Each number is 128 + 32 x the weight over its row's rms, rounded and kept within 0 to 255. Layers, rows and columns count from 0. The size above them is the row's rms in percent of the matrix's.

# layer 2 MLP down, 128x1024, rms 0.212, rows 0-104, columns 64-127
size [106  96 100  96 101  98 102  99 101 100 100 103  97 100  96  96  97  98  98  97  99  99 101  92 102  98  97 100 102 102  98 103  97  99 108  98  97 113 102 103  95  99  95  95  96 102  97  97  97  97 100  95  97 102  97 107 103  97  96 101 103  99 106  95 102 102 102  98 102  98 100  96 100  98 100  99  95 104  96 102  98  97  98 102 100 107 104  99 102  97  94 104  98 107  99 100  96 108  96 105 100 100 102  97 106]
[[ 87 136 114 125 103 118 183 150 141  57 119 124 100  94 134 106 208 156 167  95 127  94  81  88 142 115 142 148 155 129  77 152 123 162  90 180 153 116 139 132 147  92 111 123 126 171 142 143  97 130  98 173 128 125  60 189 137 108 128 110  97  60  50 111]
 [103 112 193 109  61  99 119  96 107 142 127 150 121 107 131 136 118 125 119 115 173 124 116 132  82  91 131 135 113 118  88  93 191 108 113  75 127 183 135 146 157 114 119  97 151 165 159 166  69 147  87 121 174 113  85 163 144 121 133 138 111 154  63 165]
 [100 115  93 110  27 147 112  97  77 184 171 112  84 146 122 131 119 163 164  82 149 186 164 118 135  90 110  98 128 161  89 139  94  83 183 115 153 139 130 171  79 140 111  81 149 158 158  91  76 142 210 163  77 124 134 163 109  96 127 119 128 136 146 120]
 [184  94 129 155 109 108 189 106 168 107 144 129 158  90 146 136 152 129 114 163 130 118 123 148 147 147  80 136 180 150  77 125 128 106 171  79 147 140 149 168 163 121  99 163 137  59 109  59 154 118 114 145  92 139 125  88 126 168 158  90 115 112  67 128]
 [138 147 104 138 153 117 142  75 152 203 144  58 127 153 180 138 234 161  80 123 124 134 110 168 142 145 170 145 127  81 155  77 160 110 142 133 151 117 123  93 156 127 163 198 117 107 132 107 122 108 130  46 131  91 121  98 131 153 128 186 100 114 197 114]
 [122   3 122 110  82 134 134  41 112 133 130 139 145 155 197 120 192 105 156 164 187 124  83 130 114 153  16 142 114 150 155 100  78 105 139 146 126 132  94 101 106 102 153 173 149 136  42 105 142 111 120 122 147 148 108 119 175  54 113 119 102 180 129 138]
 [156 136  91  83  85 186 132 125 193 120 103 155 118 103 129 105  75 141 132  76 130  90 126 152  95 109 147 128  91 160 197 175 154  72 107 178 137  91 148 147 126  95 168 120 124 126 102 110 137 198 159 184 134 136 181 135 133 196 178 104 132 106  91 105]
 [178  79  15 141  99  66 163 136  70  96 108  97 143 130 103 173 135  94  94 162 171 153  96 138 139 111 106 127 132  87  95 104 120 147 138 105 143 157 149 173 143 139 113 125  54 136 120 138  94  93 100 142 109  79 168 114 169 106  98 144 120  37 107 115]
 [114 183 174 182 203 131 140 158 153 126 207 141 187 172 116 146  82 152 159 154 137 114  97 152 154 132 102 118 165  69  82 208  87  95 165 125 200 126 140 134 124 161  97 124 120 143 147 122 170 149 149 141 119 162 114 165 142 103 138 139 192 148 128  96]
 [107 122 202 115 127 146  55 121  93 129  83  87  95 120 103  80 175 131 129  89 156 135 135 130 129 206 231 122 162  81  80 125 156 132 105 183 137  97 148 106 141 147 133 100 125 100 147 140 109  76 203 162 123 114 121 140 134 176  97  99 185  67  91  43]
 [145 129  89 153 158 138 151  99 106 157 105 120 176 101 107 191 114 155 121  99 106  56 130 163 149 138 229 115 120 113 119 204 114 173 106 106 161  94 165 167 165 153 160  82 115 110 127 187  85  97 154 154 165 104  94 153 147 159 167 173  90  90  86 109]
 [107 139 114 142 173 115 156 126 119  79 147  91  96  85  97 138 180 123 160 131 118 129 140 154 141 133 135  81 149 160 104 148 169 165 107 132 170  92  90 174 133 153  87 144 139  99  91 113  73  92 181 125 190 170 142 122 107  44 156 184  88 114 154 124]
 [175 103 109 158 139  74 102 144  99  53 128 134  55 179 132 113 192  95 101 172 128 159  68 118 203 130 214 106  92 116 143 107 162 157 158  98 181 177 168 133 120 128  89  76 164 142 118 129 181 123 153  77 173 159 147 154 112  76 135 114 142 119 178 161]
 [115  67 122 135  87 120 101 129  96  98 137 147 126 108 114 136 114 179 135 167  89 143 113 144 104 141 110 112 120 119 183 120 127 175 144 172 112 137 115  93 134 129 147 145 136 160 122 134 146 126 125 108 112 158 112  80 104 123  89  84 137 112 189 161]
 [104 147 107 105  89 186 197 141  71 130 178 106 121 161 116 111 143 159 132  96 161 103 116 149 151  68 116 129 147 128 108 108 100 131 114 127 136 123 127 162 118 108  89 113 138 231 130 111 104 150 114 129 104 156 108 119 146 184 197  75  98 144 160 162]
 [143  94 114 135  91 198 101 114  45 108 127 113 133  80  66  96 155 172 160  96 161 156 136 120 163 142 191  88 170 109 106 144 123 129 130  58 176  97 119 159 129 160 153 142 122 158  77 184 149  82 137 123  95  76 105 139 153  93 154 135 115 103 136 115]
 [148 169 175 132  84 141 147 133 146 138 155  77 139 154 111 107 131 140 117 116  89 100 182 123 116 158 106 108 152 160 144 153 127 201 119 139 113  60 110 178 129 119 175 146  95  54 117 122 148 133 145 129 160 127 141 130 130  84 133 157 146 123 136 140]
 [ 94 137 115 100 119 111 129 120 113 165  57 117 125 190 108 128  70 126 108 106  80  79  84 104  91 124 175  77 115 136  99 109 137 147 118 174  95  58 142  94  93  76 137 129 175 131 104 156 142 155 135 171 164  97 134  72 102 149 158 142  99 172  98 105]
 [166 159  83 115 120 138  91 170 109 125  97  89 114 124  43 173  43 142 101 101 170 119 162 152 116 129 206 134 117  66 129 101 133 130 103 108 146 155 132 126 144 150 177 125  89 124 119  79 170  93 129 127 139  85 123 125 126 111 133 122 232 140 106 127]
 [123 155 145 115 128  91 155  84 140 169 167 122 107 145 143  90 105 113  96 152 120 132 151 139 170 166 171 208 143 129  25 129 161 223 158  96 128 130 122  67 114  79 144 136 113 140 133 114 162 135 130 101  79 187  62 111  96 167 160  54 154 109 174 145]
 [ 90 151  98  97 148 149  73 168  97 119 148 135 124  95 155 172 151 100 111 134 119 108  81 101 125 164 162 101 143 178 127  82 105 130 161  72 130  91 149 166 176 150 158 115 177 135 127 154 127  71  46 132 123 136 140 131 188  86  92 176 130  49 109 135]
 [146  87 135 154 173  43 163  66 128 104 107 118 133 138 116 130 120 150 112 156 137 137 113 103  93 109 147 143 106 160 112 158 194 171 150 124 130 114 146 143  65  87 134 106 141 153 142 154  96 108 159 109 130 128 118 110 138 120 205  87 125 105  72 141]
 [ 78 140 223 161 134 110 114 121  97  85 151 183 174 185 125 125 153 159 122 106 145 111  75 131  83 116 102 153 129 152 130 137  96 100 190 101  69 133 144  97 114 129 133 181 153 146 134  88  81 105 131 119 110 183 143 148 112  65 168 153 131 163 116  80]
 [100 111 178 148 125 126 154 130 127 154 146 108 168 117 135 162 169  83  99 136 169 143 170 138  84 154 101 127  85 117 168  87 150  90 160 134 124 146 100 164  72  83  99 125 120 136 113 126  68 128  72 100 148 153 112 104 145 179 135 130  80 170 131  99]
 [161 131 135 147 134  92 140 130 141  91 112 113 148 133 134 167  97 111 172 162  89  55  47  99 138 143 152 153 106 113 121 171 169 116 171 200 145 158 164 113 185 170 117 160 119  86 106  58 213  54 125  61 118 146 124 139 136  88 113  92 144  88 123 118]
 [119  97 189 122 129  83 118 129 157 202 165  86 113  75 140 142 121 125 156 126 123 173 114 132 107 154 140  92 151 173  90 162 130  82 153 154 138  80 133  87  90 157 127 131  76 147 125 134  96 102 143  65 113 123 165  82  98 146 167 104 129  85  67 143]
 [119 118 135 130 144 142 154 114 146  86 120 170 171 124 176  78 145 133 161 118 129 105 114 134 171 131 144 122  92 158 149 106 156  69 143 106 138 154 153 171  87 126  95  63  79 216 145 167 177  99 142  94 168 106 120 150 150 114 110 163 130 142 162  59]
 [148 137 128 145  98 148 150  59 130  72  69 122 153 113 131 134  75 114 113 106 118  66 110 164 169 150 161 177 107 188 126 127 101  94 154 114 127 139 136 157 105 116 151  83 149  74 126 152 142  97 167 147 127  84  92 115 128 109 159  39 177 142 133  91]
 [165  82 140 159 128 102  47  90 120  97 190 144 147 135 113 151 114 196 162  91 101  96  96  78 137 132 128  61 122 106 154 100 141 131 141 120 108 152 133 152 117 157  98 175 121 164 124 155  81 125 173 122 157 188 102 105  87 126 180 121 129 171 115  63]
 [128 125 156 120 101 158 126 129 141  75 115 176 107 167  99 155  79 128 104 193 173 158  75 124 153 124 121 107 166  57  66  93 181 124 133 145 140 112 179 103 116 139 109  91 188  99 132 121  46 120  83 111 134 135 144 147 162 119 214 142 131 114  65 129]
 [ 92  97 158 122 181 139 153 127  72 122  63 114 121 150  96 197 124 160 137 158  95 163 170 150  78 151  98 176 156 143 110 120 180 186 136 105 156 140 106  96 114 147 149 129 178  69 167 164 126 186  81 174 194  88  84 105 147  83 163 111 160 166  86 141]
 [ 81 133  67  96 131 147 115 197 139 126  97  81 101 107 167 150 140 134 126  78  78 144 131 146 130 121 106  77 167  90 139 123 118  92 132 181 163  96 190  53 116 169  56 123 195 146 168 143 128 101  88 118 164  97 101 119 148 184 155 137 132 192 138 165]
 [119  15 105 185 111 126 110  87 144  85 126 141 109 125 132 159 100 133 172 124 121 140 142 147 144 114 197 139 116 125 150 145 171 108 104 103 133 137 142 120 155 129 108 139  91 133 166 111 112 106 146 149 137  76 134  79 151 119 135 154 170 215 148 105]
 [170  97 133 172 106  67  95 168 104 176  74 112 134 112 176 104 123 116  92 106 153 146 110 112  58 123 130  53 125  73 168 119 124 171 123 102 120 172 108 133 120 130 125 123  80 131 111  80 150 187 140  95 148  89  86 135 151 124 127  65  84 130   0 120]
 [123 177 189  88 149 169 119 140 223 114 161 159  92 143  76 162  89 132 115 112 103 127 150 187 116 138 105  69  78  73 156 124 155  99 155 120  94  77 125 156 148  81  65  79 101 102 140 157 109 156  49 130 110  83 123 104  92 153 113 165 115 107 133 136]
 [ 85 117 107 111 101 124 152 126 186 139 191 128  86 114 120 156 136 145 163 137  94 102 113 110 153 113  59 108 165  63  70 110 119 202 120 108 138 107 123  73 101 127  97 132 132  92  95 141 124 123 145 132 137 135 134 108 120 137 128  92 120 135  97 201]
 [139 187 151 199 113 114 150 130 147 173  85  81 170 190 110  49  72 138  74 125 146  96 176 146 133 147 137 111 116 210 142  93 116 132  95 170 140 188 114 156  97  85 119  49 145  84 139 108 146 174 171 114 102 192 153 137 146 145  97 106 135  87  83 121]
 [140 127 151 154  42 108 161  69 114 101  92 151  91 125 108 142 132 152 173 159 166 111 136 137 126  99  94  93 148 134  57 173  81  90 126  83  86  96 132 140 174 131 147  96 185 107 111 117 109 108 217 146  88 107 153 139 185 153 168 159 178  98 122  98]
 [ 92 160 118 152 118  68 118  98 116 125 103 104 111 131 164  57 116 146 146 147 179 154 117 146 117 112 200 119 127 139 122 132 137 137 166 169 126 125 127 134 170 186 128  86  72 196 136 127  90  99 179 103 126 143  85 183 125  35 128 138 107  83 127 156]
 [ 76 113  82  95  80 114  77 204 120  96 107 141 114 134 144  80 137 141 117  37 145 127 109  98 115 124 125 163 119 151 110 152  91  97 150 160 198 168 158 131 126 157 117 156  62 169 128 166 144 153 144 103 127 105 167 131 135 163 144 112 108 160  86 150]
 [133 129  67 154  76 166 164 172 135 116 100  83 125  75 148 120 118  84 125 110 147 160 106 133 172 150 121  96 121 149 111 104 147 152 153 116 102  97 165 167 168 123 128 147 105  84 108 132 102 203 164 147 160 102  68  70 133 156  56  99 132 150 159 123]
 [157 127  98 115 116 131 152 112 141  97 199  73 171  91  98  87 149 122 142 101 146  69 127 126  80 142 150 108 151 104 131 118  77 120 169 123  99 168 151 111  88 102 159 140 153  75 138 111  54 127  90 155 157 123  84 164 111 140  93  66 198  85 129  59]
 [124 110 153 143 134 203 113 152 154 103 194 125 161  94  90  67 124 115 188  84  99  88 147 127 130 116 106 157 100  84 137 114 109  99 129 110  86 126 140 137 106 134 144 104 113  57 152  98  86 153 184 109  97 154  65  46 182 131 144 125 155 182 156 117]
 [127 169  86 164 113 124  95  84 174 162 147 114  70  68 165 166 149  90 135  88  85 171 110 130  63 131 150  66  91 127  89 149  76 147 148 107 134 217 127 116 168 141 101 134 144 163 159 152  58 152 167 107 145  52 118  81  97 130  72  98 110 107 103 127]
 [ 90 146 118 147 174 178 134 138 113 126 125 123 158 179 196 126 155  80 145 144 128 153 102 184  93 129 145 150  95  56  99 119 148  42 148 126 110 176 134 144 111 102 150 137 171 166 136 118 125 141  52 126 156 117 125 161 134  67 106  90 124  48 149 161]
 [137 182  99 132  87 144 165 226 195 202 142 100  84  89 155 155 149 125 117  99  55 189 215  65  73  83 145  80 101  63 120 109 141  80 129 104  97 154  96 109  81 112 145 105 115 140 116 128 189 116 127 100 154 174 125 138 139 153 103 146 104 178 169 134]
 [124  97 102 127 111  91 161  74 150 126 153 113 118 127 180 148 115 152 166 180 148 139 106 111 146 115  76 172  92 151 153 177 166 169 135 100 176 150 157 120 132 116 101 158 178  94 165 122 117 163 145 112 165 110  88 147 147 124 160 143  96  63 149  67]
 [120  69 119 139  91 125  76 186 111 125 148 138 122  64  78 114 153 156 174 121 145 160 133 152 158 115 155 146 103 130  91 105 129 113 155  98 109 113 177 127 128 139 105  97  53 136 103 112 127 120 165  75 133 182 149 143 107 120 122 174  73 178 137 157]
 [115 178 111 117 176 103 112 142 185 174 145  78 166 166 128 121 150 131 133 164 183 192 199 158 125 116 161 118  96 109 164 106 111  97  99  60 151 114 124 127 129 153 175 110 151  78 151 150 124  93 110 137 139 167 137 119 123 108  94  84 158 104 227 159]
 [148 128 175 108  81 114 103 129  94 118 151 117 134  68 111 135 109 182 112 148 152 105 130 143  97 108 101 134 172 153 101 181 109 109  93 141 130 126 134 126 142 159 189 143 212 134 133 135 182 154 211 109 140 142 113 146 160 106 185  91  69  98 175  83]
 [152 108  88  94  71 158 133  89 109 127 115 158 100 117 142 120 161 150 148 175 145 111  69 209 136  96 145 130 148 175 140 110 121 120 119 123 129 137 138 150  98 172 196 111 187 110 161 110 129 134  73 111 131 135  99 154 146 105 139 117 108  93 116 107]
 [134  95 116 134 125  54  79 168 137  90 149 131 182 120 157 207 108 129 148 126 143  85 139  67 138 147 118 161 157 147 137 171  95  78  76 121 157 138 120 134 116 148 101 165 108  92  67 125 106  97 104 103 143 144 163 114 109 112 104 123  60 133 125  76]
 [116 149 112 145  66 156 128  86 172 148 106 173 120 150  84 147 169  87 116 163 191 102 213 101 125 144 193 147 107 161 130  63 100 119 142 131 117  87 126 131 154 134 115 145 114  66 102 136 125 195 105  92 154 240 133 123 179 158 151 157 170 112 102 170]
 [102  73 153 143 105 121 187  93 131 113 133  70 107  60 171 151  72 132  94 111 124 146 118 142 152 140  83  85 181 150 175 140 123  94 136 175 109 156 150  96 151 128 155 155 158 157 163 132 102 122 145 153 140 139 105  87 115 118 162 154  93  95  66 180]
 [117 171 134 169  66 152 154 153 123 122 169 130 156 117 127  67 176 132 125 102  89 137  59  95 124  85 116 131 113 142 181 124 159 121 112 128 126 125 154 146  86  76 153 122 100 114 130 127 140 117 146 137  84 162 118 141 183 163 190  85 103 126  87 100]
 [149 137 122 134 166 121 171 157 106  88 125 126 106  86 123 177 116 143 128 176 113  96  73 157 170 113 146  15  62 141 108  80 160 123 151 136  23 167 125 130 118 130 103  88  50 175 147 114 148 152 102 163 116  88  95 152 125 154 153 113 147 135  95 149]
 [123 150 105 141 137 133  97 153 148 189 122 136 145 221 146 107 138 172 122 117 128 145 143 216 104 144 162 177 121 128 148 125 136 121 116 109 130  90 113  81 144 168 128 157 154 108 123  74 145  73  81 131  84  54 171  76 113  91 177 160 100 131  74 146]
 [125 118 122 156 157 157 111  83 104  79  79 165 111 157 123 135 101 143 146 157 166  89 128 113 124 129 123 170  43 103  93  85 155 129  84 109 102 134  72 155 157 109 121 120 129 160 160  93 131 168 114 161 133 113 167 152 124 131 168 177 133 159  97 101]
 [153 146 178 156 108 123 144  77 105 146  67 118  96 110 113  75 142 110 172 116 127 111 174  59 165  72  99 128 163  84 105 103 123  65 129 152  85  87 111  12 123 126 107  75 155 182  93 137 112 112 133 139 108 143 104 166 119 130 108  74  78  78 120 104]
 [142  88  96 139 153 122 147 120 121 129 125 174  82 190  60  99  94 111 129 135 112 115 139 168  69 157 175 134 160 201 116  89 109 139 165 196 157 191 133  97 115 160 127 108 125 139  97 102 216 114  46 144 128 126  95 112 129 114 130 117  72 111  78 161]
 [ 94 160  69  78 109 133 124 132 128 141 143 177  75  83 137 172 137  76 201 154 141 152  85  91 120  87 111 127 108 114 198 167 144 160 135  54 165 126  76 131 102 143 132 135  96 111 157 124 160 135 143  98 119 152 109 154  98 149 140 136  77 120 141 113]
 [161 155 216  72 126 110 156 134 156 111 121 109 175 137 121 176 144  93 111 112  90 207 117 153 124  90 180 118 132 133 175 137 119  69 114 133 184  76 106 145 122 153 146  95 129 105 140 148  94 123 140 117 173 118 131 144  92 160 153 141  84 142 139 137]
 [ 66 173 134  82 155 158 121 127 146 132  96 157 170  92 146  96 149  72 102 136 137 173  85 165 126 130  58  93 158 123 108 164  93 118 139 151 178 122  84 152 117 105 162 139 170 150 109 165 132 166 170 120 159 133  92 152 182  96 142 125 156 109  87 222]
 [ 66 126 123 146  97  89 154 130  93 129 135 142  76 130 100 155 126  96 136 157  85 194  82 143 123 149  71 115 188 102  92 199 155 156 114  49  90  99  89 140 130  88 108 120 144 163 126 131 150 162 149 156 127 117 153 114 170 203 127 131 144 131 105 127]
 [ 93 122 105 146 113 175 176 175 123  79 132 151 135  71 149 122 114 100 151  88 184 109  97  81 115 100  87 173 141 146 175  83 142 173 130 142 133 119 162 129 101 173 149 151  95 113 126 145  80  49 172 172 158 110  90  95  62 152  62 117 123 142  95 116]
 [ 93 147  99 152 186 141 168 152 140  80 132  39 114  97 107 130 129 134 124 186 109 136 153 130 113 106  48 110 129 100 115 138  92 147 142 144  76 135 116  96 137 176 115  92 159 139  74 142 131 105 129 143 127 151 118 133 103 204  80 130 183 166 173 142]
 [ 96 196  59 131 144 155 145 175  95 166 136 152 103 164  88 162  80 165 101 175 117 131 157 185 150 114 131 135  89 137 141  99  99 113 196 191 147 111 135 108 117 157 160 139 115 194 122 137 156 141  79 122 116 151 138 145 167 159  81 114 150 143 150 100]
 [103 124 131 126  96  55 153 140 116 107 101 127  99 143 157 162 180 122 154 199 126 116 164 120  80 137 115 139 132  99 156 115 125 116 146 190  92 175  82 118 137 129 154 126 167 142 158 135 174 142 178 112  95  76 102 173 138  86 125 145 141  91  79 126]
 [ 76 175 149 139 157 158 141 132 144 110 142  78 188  71 118  85 126 127 142 144 206 132 158 141 129 126 101 149 149 202 144 166 123  96 113 171 133 103 175 205 105  80 128 177 163  72 123 148 116 225 124 149  99  83  84  75 119 180 161 105 190  99 174 136]
 [106 131  17 128 143 117 164 112 136 106 116 101 120 145 128 181 103 152 108 146 123 115 144 105 211 138 128 124 145 170 179 161  76  44 156 137 166  91  95  89 156  71  36 174 108 105  98  64 151 105 135 112 143 134 114  97 132  96  67 146 146 150 155  85]
 [176 132 115 147 162 183 130 144 160 143 128 130 135 103 142 129 103 138 130 167 107 106 140 154 111 149 146 134 114 130 102 136 140 134 175 143 151 159 111 122 144 130 131 146 122 118 107  85 187  96 133 109 183  80  94  92 152 169 115 148 150 100  32  90]
 [ 95  77 159 166 198 100  76 151 160 141 145 130 141  97  98 189 138 172 142 185 148 125 140 191 122 147 123 125  83  74 135  74 167  82  85 115 162 119 117 137 138 159  92 150 125 138 179 135 151 135 133 186 122  77 131  67 180  97 153  92 150 106  89  66]
 [137 144 123  36  96 156 129 116 147 139  80 132  96 138 119 162 125 131 108  91 112  69  96 145 139 168 123 153 145 144 146 150 135 112  88  72 181  68 100  60 144 155  78  97 127 172  82  99 144 147  91  95 121 112 113 104 120 127 151  85 138 130 111 135]
 [117  83  88 168 116 132 148 110  90 117 128  62 131  39 101  95 177 125 135 127 114 156 115 130 104 106 116 202 102 161 116  87 142 143 158  83 142  98  79 129  80 142  74 112  92 161 145  97  71  85 102 127 117 155  94 134 108 126 137 120  38 165 137  82]
 [127 143 175 132 157 119 101 123 100  75 120 171  46 220  92 223 122 126 172 177 121 106  85 113  97 119 127  95 124 156 113  75 134 129 106  82 146 171 131 124 197 125  62  67 104  87 193 111 150 129  87  93 168 123 137 154 117 113 104 103 168 119  73 129]
 [ 59 145 172 123 103 158  98 111 115  94 145 161 126 179  93 146 136  76 125 107 101 169  92 135 131 139 171 120 193 149 110 125 100 151 124  84 133 113 120 184 108 128  86 147 174 159 108 162 114 135 116  81 115 127 118 154 169 162 139  86 152  96 188 151]
 [111 132 160  85  88 154 164 153 160  83 128 129 111 141 174 131 124 144 148 120 179 142 166  97 107  97 111 114 200 133 139  77 158  79 176 172 101 141  61 149 139 120 170 156 127 123  98 124 148 103 172 137 130 124 165  97 213 140 138 151 210 109 112 127]
 [183 166 111 156 160 168 103 143 139 114 187 157  74  70 108 151 167 115  97  46 140  99 175 169 111  73 125 167 139 118 168  91 150 127  88  98 111 137 103  87  69 128 147 132 119 148 129 169 161 171 126 132 137 174 148 101 114 169 102 106 110 107 116 119]
 [127 115 118 167  92  93 167 182 166  73  95 110 127 138 125 127 156 133 135 174 149 125 128 119 111 170  96 160 160 113 138 125  73 102  96 142 156  92 171  94 125 113 175 136 160 112 131 102 164  87 158 148 166 198  98 151 133 179 112 101 141 152 169 144]
 [134  71 119  99 121 125 119 142 134 135 103  99 131  94  75  88  50 114 130  90 110 119 114 116 119 154  87 112  75 179 125 132 107  93 135  92 110 113 113 128 145 123 120 159 101  71 125 117  93 145 114 134 111 130 138 131 187  71  96 118 125 211  87 130]
 [157 108 116 119 148 114 185 121 169  94 158 121 138 145 107 108 151 133 141  96 148 152 119 160 131 117 141 128 126 114 141 149 109 119 146 140 143 108 125 123  76 187  58 157 191 143 128 172 106 104 101 137 121 132 114 138 130  52 127 170 152 118 159  96]
 [164 127  90 123 113 148 144 152 145 204 154 146 140 112  78  81 133 127 195 197 121 132  96  89  99 163 198 154 151  96 110 148 171  75  73  90 154 135 126 129 161 138 133 126 163 128  85 193 150  95 119 174 142 175  84 123 152 129 141 131 176 136 142 117]
 [149 141 161 138  89 124 169 109 107 125  97 150  92 152 113 101 166 143 146 118 101 146 139 124 146 122 118 179  89  91  67 106  99 125 104 123 107 161 115 140 164 123 192 118 112 114 160 114 130 105 105 120 105 142 102 109 123 117 132 149 150  95  85 122]
 [131 110 119 123 191 108 123 107  72 130 125 164 158  97 155  89 162 153 123 108 255 114  78 114 135 143 197 125  91 182 146 155 166 117  90 122 109 144 114 135 120 124 118 130 138 117 127 129 120 210 164 169 136 108 128 156 115 112 170 137 110  56 113 140]
 [124 117 119 150  99 115 116  90 135 188  97 129 142 161 153 137 184 147  99 127  53 128 142 122  63 130  65  62  86 137 129 160 155 151 116 144 111 131  92  85 156  48  83 137 111 145 131 106  81 143  62 158 148 135 123 162 106 127 107  93 138 138 130  71]
 [140 103 153 119 158 159 190 156 138 168 130 133 142 137 142 162 170 128  98 104  52 139 165 174 161 164  90 147 108  75  87 187  76 108 109 150 137  82 115 129 174 157 196 130 118 121  96 152 115 103 137  95 214 103 142 109 146 161 144 137 104 148  84  75]
 [135 106 143 102  87 140 152 155  84 118 173 150 129  70  82  92 175 126 109  97  88  63 110 149 113 153 116 106 120 123 168  99 126 108 159 101  84  79 114 113 118 102 125  33 114 146  84 155 129 136 132 114  61 142 111 138 176 142 137 177 100 120 116  94]
 [109 121 132 124  96  80 167 105 157  43 119 164 118 169 120 141 145  82  71  76 104 118 132 147 117 114 115 146 146 121 111 186 117  91 141 150 131 113 165  84 140 150 116 173  96 132 159 157 139  64 133 142 132 116 122 163  85  91 190 186 142  55 134  65]
 [112 169  95 201 132 104 133 119 130 149 122 115 174 108  66  94 124 157 114 147 188 139 133 110  77 111 136 106 153 165 190 148 154 121 140  74 138 134 139 132 145  86 120 139 103 157  71 181 162 102 137  82 163 160 117  56 121 179 148 119 129 111  77  83]
 [105  99 201 143 106  99 138  82 115 122 165  88 149 125 136 135  91  93 148 118 109 121 127 159 112  71 132 181 147 152 163 153 169  93 128 140 131 183 198  87  98 117 110 139 152 141 101 107 128  95 101 123 126 142 138  95 154 158 144 129 187  92 125 116]
 [159 103 154 149 168  85 117  91 137 126 187 122 117 187 119 126 155 128 160 117 115 106 153  91 117 103  89 103  85 123 152 107 141 134 167 121 129 101 127  95 116 136 151 114 160  85 130 178 148 129 117 159 122  83 111  97 100 109 124 124 118 142 135 135]
 [ 91 151 158 165 166  81 164 135 136  92 109 144 149 111  86  86 178  68 136 140 127 138 130 102 161  90 113 109 122 166 109 206 122  73 185 140 111 136  99 121 160 153  43 158  29  93  87 131  69 165 168 147 107 119 164  86 146  36 132 117 145 134 100 114]
 [112  85 120 155 173  48 125  59 152 119  97 124 113  62  67  97 178 106 149 121 145 124  85 104 138 151 125 113 159 213 181 112 124 135 150 110 142 136 119 111 133 102 106 177 146  53 153 118  91 140 150 123 159 119 122 161 139  92 154 115 130 174 185 164]
 [131  91 161 166 178  76 139  64 128  57 116 155 137 113 157 155  98 133  99 140  66 144 158 168 148 110 128 146 160 144  78 143  85  74  96 140 189 127 106 137 131  85 118 131 116 112 123 107 162  64  99 103 102  59 127 169 147 138 158 167 113 137  77 145]
 [103 131 160  90 143 198 125  78  98 170 107 166 114 178 148 136 103 140  82 148  98 142 188  75 136 133  57 169  81 109 129 159 174 161  73 132 181 135 111 127 120 142 104 155 137  94 175 156 136 134 146  92 109 161 143 121 203 217  67 199 190 104 122 141]
 [ 65  65 138 180 118 138 135 152 142 119  92 155 121  87 105 109 131 102 116 113 135 111 157  61 157 107 118 124 199 118  88 109 119 195 146 132 118 109 127 150  88 100 152 133 106 128 121 186 182 156 207 158 146 132 122  63 143 108 125 231 134 159 111 117]
 [105 138 119 179 193  77 162 114 109 134 159 117  90 152 144  81 149  87  90 195  66 131  74 101  75 150  82 188 102  62  94 118 136 134 185 179 172 133  97  71 109 109 122 178 132 148 131  88 116 154 219 127 147 139 121 147 168 108  78 139 140 124  65 125]
 [133 121 109  87  82 132 169 115 119  78 103 136 126 176 179 136  99  74 185  87 160  88 113 127 175  73 100 115  84 133  78 128 119 149 118 143 152 148 120 165 131 162 118  56 100 148 149 136 131  56 116 118 150  80 129  84  91  83 166  84 101 129  97  76]
 [137 159 101 120  79 140 104 134 131 162 135 173 124 110 144 150 174 133 119 133 164 107 141 114 189 100 109 136 130 159 127 107 103 148  84 112 167 144 131 145 104 128 127  78 187  74 114 103 168 118 135  77 150 136 168 117 182  79 117 115 112 130 124 156]
 [ 96 171 170 104 178 106 156 186  88 152 112  69 169 185  83 108 109 185 110 105 185 153  51 121 111 142 147 140  88 169 200 165 174 140 126 173 128 129 112 148 104  59 112 166 167  83 140 165  45 108 181 128  82 108 154 157 100 175 137 169  88 139  87 146]
 [131 157 145 156 164 153 166 120 136  26  69 132 145  74 153 139  59 158 126 120 133 111 152 136 147 175 147 115 121 123 163 104  78 133  72 140 153 153 143 154  93 115  86 193 196 143 163 136 136 135 150 162 145 190 128 159 132 140 157 146 111 127  38 146]
 [145 213 163  86  67 154 189  73 119 158 130 105 153 148 100  97 149 146 171 149 127  55 121  67 139 116 129 210 105 129 103 126  83 143  90 153 155 100 142 102 142  96 174 147 100 180 112 143 106 143 115 137  74 133 133 131  66 169  91 157 115  75 150  66]
 [133  92 212 131 158  98  71 142 174  66 149 147 111 117 146 153  84  71 180 110 158 148 144 112 125 117 136 110 118  80 158 161 102 183 133 108 119 124  93  79 136 126 154  72  96 183 111 133 143  70 115 142 101 136 138 127 184   7  66 143 152 104 142 115]
 [113  84 126 144 121 154 137 150 166 101 140 165 123 132 170 133 134 116 118 144 102 141 117 144 147  88 178  98 129 144 169 118 180 188  81 117  80 143 157 139 175  87 132 171 114  83 140 131 124 149 148 176  38  55 144 163 177 150 103 106 115 114 103 154]
 [ 81 186 160 115 137 123  54 112 160 153  95  88 120 204 150 170 170  94  88 131 109 133 112 130 111  85 168 114  95 130 140  88 114  81 137 149 108 123 172  74 115 141 129  83 144 105  83 105 167 126 152  86 101  62  89 163 152 170 127 166 113 122 142 111]]